config.toml
n_layer = 14
d_model = 256
n_head = 8
n_kv_head = 2
head_dim = 32
d_mlp = 704
vocab_size = 4096
activation = "swiglu"
norm = "rmsnorm"
norm_place = "pre"
norm_eps = 1e-06
positions = "rope"
rope_base = 10000.0
rope_fraction = 1.0
qk_norm = true
attn_scale = 0.177
bias = "none"
tie_embeddings = false
parallel_block = true
init = "normal"
init_std_qkv = 0.0302
init_std_o = 0.0057
init_std_up = 0.0302
init_std_down = 0.00344
init_mimetic = 0.5
optimizer = "muon_variant"
lr = 0.00279
lr_mult_qkv = 0.7
lr_mult_o = 3.0
lr_mult_up = 0.763
beta1 = 0.95
lr_head = 0.00594
warmup_steps = 0
schedule = "cos"
final_lr_fraction = 0.0
batch_tokens = 32768
seq_len = 512
doc_mask = true
train_tokens = 228800000
steps = 6983
dataset = "wikipedia_en"
Each number is 50 + 10 x the weight over its row's rms, rounded and kept within 0 to 99. Layers, rows and columns count from 0. The size before them is the row's rms in percent of the matrix's.

# down: layer 9 MLP down (transposed), 704x256, rms 0.131, rows 55-57, columns 0-255
# gate: layer 9 MLP gate, 704x256, rms 0.104, rows 56-58, columns 0-255
# up: layer 9 MLP up, 704x256, rms 0.107, rows 56-57, columns 0-255
down55 104:61 63 29 48 62 53 51 40 62 45 46 56 57 54 72 59 62 66 59 42 33 32 61 59 52 38 64 38 50 41 46 49 50 63 53 64 44 53 58 36 56 39 51 53 52 46 61 53 41 42 52 61 32 53 29 52 47 31 42 42 54 61 39 51 38 36 66 48 49 61 70 51 58 50 40 50 57 38 38 38 36 44 45 72 57 56 54 37 49 55 43 49 40 51 52 40 33 43 53 54 41 51 62 64 61 45 60 68 34 56 51 68 41 39 51 41 47 46 57 45 75 67 45 44 63 44 47 66 65 63 46 67 44 67 35 68 30 50 48 45 53 36 45 35 55 42 60 53 60 62 48 60 68 45 57 38 41 53 52 45 55 50 18 48 39 36 49 46 40 38 50 48 49 32 49 41 40 46 72 41 29 55 47 61 40 57 58 62 61 30 46 54 57 36 51 45 50 49 39 56 55 49 57 49 45 62 58 61 53 38 39 51 52 46 52 49 54 37 58 51 56 42 52 42 53 65 51 36 48 55 45 49 62 61 60 62 52 55 54 35 55 52 48 65 36 44 42 63 41 39 52 45 63 38 38 58
gate56 107:71 53 32 49 35 61 52 50 41 57 54 45 47 69 49 59 34 64 51 40 41 60 42 51 42 65 64 58 50 50 52 46 44 49 49 63 59 49 45 41 59 55 35 49 47 36 60 58 48 54 57 61 42 34 42 42 54 35 57 36 49 48 42 37 57 47 53 33 73 48 45 38 58 55 30 58 50 61 52 57 66 49 50 58 54 44 34 55 46 54 56 67 55 57 44 45 51 47 39 53 38 58 57 64 60 56 32 45 51 61 74 48 52 51 58 54 51 37 44 53 35 42 55 54 56 54 32 42 54 43 44 41 45 57 59 59 54 62 77 50 72 55 56 55 49 57 57 49 26 47 52 77 66 61 47 50 48 37 49 32 59 41 49 51 44 64 42 36 48 54 67 43 47 49 37 32 53 54 46 41 53 52 59 55 64 32 38 49 55 55 60 65 58 42 46 44 62 37 44 58 56 57 53 34 39 61 45 51 51 43 55 45 39 57 45 60 46 66 54 41 49 43 46 41 43 67 53 50 51 65 46 59 55 40 44 52 46 56 24 26 31 56 39 67 25 41 76 47 51 37 43 52 40 69 59 58
up56 108:60 63 47 35 44 48 72 67 34 46 50 41 63 38 47 51 51 36 30 43 42 44 55 52 60 49 26 34 71 46 53 59 68 55 71 54 56 55 61 39 34 28 62 52 53 61 52 36 23 43 45 53 48 31 57 68 40 53 60 54 49 46 51 57 45 41 54 45 65 46 57 41 52 40 84 53 54 60 45 41 47 42 40 45 52 43 56 61 46 44 41 45 29 54 48 45 53 51 33 49 47 65 32 55 52 73 60 38 53 40 67 54 63 48 26 53 45 52 48 44 49 61 53 50 61 36 61 58 38 48 34 70 54 63 58 49 38 55 48 65 48 27 65 49 46 42 55 55 69 44 43 35 71 53 52 53 39 54 47 49 37 48 46 39 55 50 43 60 48 47 54 50 52 51 39 46 68 42 65 51 46 59 41 46 51 65 52 62 56 53 41 56 55 76 40 28 51 57 45 49 38 57 46 50 50 46 61 40 50 62 52 54 51 49 40 47 57 50 57 32 50 53 40 58 49 59 61 60 43 48 53 44 45 56 47 47 59 37 52 63 50 38 47 42 61 47 54 49 45 48 47 74 46 37 57 52
down56 104:53 46 61 40 46 50 44 61 43 49 46 69 51 46 58 46 48 52 56 42 50 39 53 55 35 50 45 49 59 47 54 36 65 44 64 42 44 41 53 54 57 46 59 57 58 46 40 47 48 58 78 69 55 42 60 37 36 56 70 44 64 35 57 35 49 44 51 58 43 47 51 57 56 36 38 44 53 66 47 47 43 42 51 43 69 46 46 60 47 52 51 42 48 41 36 48 55 35 53 46 59 51 61 51 61 46 59 60 47 48 48 53 43 55 56 35 45 52 33 27 56 31 59 61 61 44 58 48 62 52 50 42 51 61 45 70 54 37 48 47 42 46 45 63 42 36 60 36 58 47 44 35 52 60 62 42 71 52 45 50 41 47 30 55 43 61 35 46 43 43 47 47 50 48 46 48 71 40 57 60 53 56 43 54 22 39 40 39 66 53 38 68 41 54 30 42 48 51 31 43 51 77 54 49 77 36 45 46 53 34 42 45 71 40 49 58 42 46 43 59 44 49 43 32 57 34 58 60 45 64 32 64 54 49 40 43 86 58 44 43 67 50 58 52 61 61 51 34 47 34 49 46 44 40 66 59
gate57 094:54 60 53 46 33 54 38 53 41 49 19 57 54 59 69 47 68 60 44 46 53 52 48 55 47 63 65 55 45 43 52 46 52 57 55 45 45 41 42 49 45 58 40 43 56 36 65 38 46 58 31 43 32 41 58 68 43 39 44 52 50 52 45 59 44 52 60 54 37 38 57 33 66 50 49 46 52 62 39 55 48 46 40 62 38 58 54 55 60 43 53 64 73 50 39 50 38 37 46 51 55 64 59 37 55 41 59 30 50 66 46 56 54 34 57 68 46 62 61 66 53 47 63 43 57 59 58 45 46 36 60 57 55 45 52 37 56 38 64 49 43 57 70 51 40 32 59 47 58 59 51 46 43 54 44 58 62 50 65 58 61 58 66 58 45 39 51 58 28 44 51 57 43 62 45 49 47 51 55 55 36 51 50 47 41 39 54 40 65 35 37 45 34 68 35 49 53 43 35 44 30 50 32 53 42 56 51 49 59 26 47 36 38 53 49 65 46 54 65 63 54 49 48 60 59 36 45 65 48 43 35 32 55 26 45 61 55 36 40 56 27 43 46 56 43 52 62 40 59 64 47 26 47 44 64 46
up57 096:42 37 35 55 34 49 44 46 37 46 63 46 52 46 62 42 49 52 49 76 58 71 46 45 61 51 61 56 50 59 55 71 44 50 76 43 47 38 26 47 47 51 58 54 46 47 50 34 42 68 47 37 46 36 68 51 62 40 55 34 52 55 55 51 40 57 54 52 61 56 42 58 40 40 44 46 27 51 40 58 58 63 44 54 48 51 56 53 53 43 50 50 58 46 57 49 44 51 48 54 48 74 73 52 41 48 44 38 50 62 34 51 42 46 46 52 56 56 55 38 63 53 55 51 52 60 33 45 55 49 36 48 49 27 46 61 62 44 35 39 40 58 33 43 45 57 25 56 62 53 45 58 50 38 35 39 59 34 53 52 64 49 41 48 46 42 55 58 32 39 55 50 27 55 44 36 60 51 50 66 56 53 44 51 52 28 36 53 61 47 42 59 26 55 43 49 48 50 54 60 52 47 51 44 46 65 45 48 51 30 47 32 53 45 64 53 47 60 46 65 43 55 40 47 53 61 54 63 35 37 35 62 52 39 34 36 55 54 53 50 45 50 45 58 76 54 52 30 69 61 52 32 57 78 51 48
down57 099:50 50 52 59 57 65 69 38 47 43 54 39 61 23 53 53 49 49 47 54 39 46 40 53 55 48 41 50 47 55 49 55 52 52 43 53 48 56 51 50 44 73 51 63 49 59 52 61 53 42 67 40 66 67 51 50 68 37 58 31 47 37 56 55 49 44 43 39 54 44 55 56 44 48 37 60 45 57 45 58 51 56 60 63 52 43 59 49 52 53 41 32 60 46 44 75 52 45 67 43 59 51 32 46 33 28 36 59 54 63 35 56 53 55 23 49 55 60 52 63 45 38 54 48 48 42 48 54 52 51 67 64 52 55 39 39 46 53 61 43 38 47 49 37 43 43 55 46 66 43 65 59 53 64 43 54 33 76 44 54 48 65 90 61 51 61 61 56 59 55 54 52 67 38 52 69 43 60 45 36 49 43 44 52 35 62 58 50 48 44 55 53 52 62 42 60 41 55 50 54 49 64 42 59 65 46 65 63 39 46 69 21 35 37 41 64 56 29 36 54 48 48 33 48 57 46 61 54 48 48 57 40 50 55 53 58 41 66 60 62 51 62 59 58 38 59 58 39 50 48 36 58 50 49 50 58
gate58 094:59 57 43 46 49 31 34 52 53 50 56 63 61 56 46 35 44 43 41 26 61 40 44 40 56 49 61 67 49 62 43 51 47 61 61 72 66 53 58 57 66 40 47 36 57 49 48 39 57 40 48 47 60 51 43 62 51 46 48 72 55 54 33 34 59 42 70 45 39 54 55 44 35 58 32 58 53 56 60 52 58 56 39 56 50 56 54 49 51 56 51 46 32 47 57 49 48 57 54 48 51 73 49 62 38 57 47 49 50 52 63 51 73 44 55 58 49 64 52 43 42 37 48 39 58 50 33 46 51 40 51 46 58 46 54 61 70 46 46 50 57 37 37 44 39 54 49 53 42 39 44 77 53 58 53 36 43 30 36 53 44 54 65 61 56 48 50 34 47 36 46 50 55 62 41 45 67 62 47 53 53 46 54 28 48 55 56 54 40 46 41 80 69 44 49 52 53 56 36 62 41 45 61 44 66 38 47 43 61 37 41 43 66 71 31 63 35 56 56 52 49 53 43 51 30 67 63 23 61 56 62 53 59 34 61 37 51 51 61 60 39 54 60 43 46 47 42 64 49 53 68 53 38 45 50 59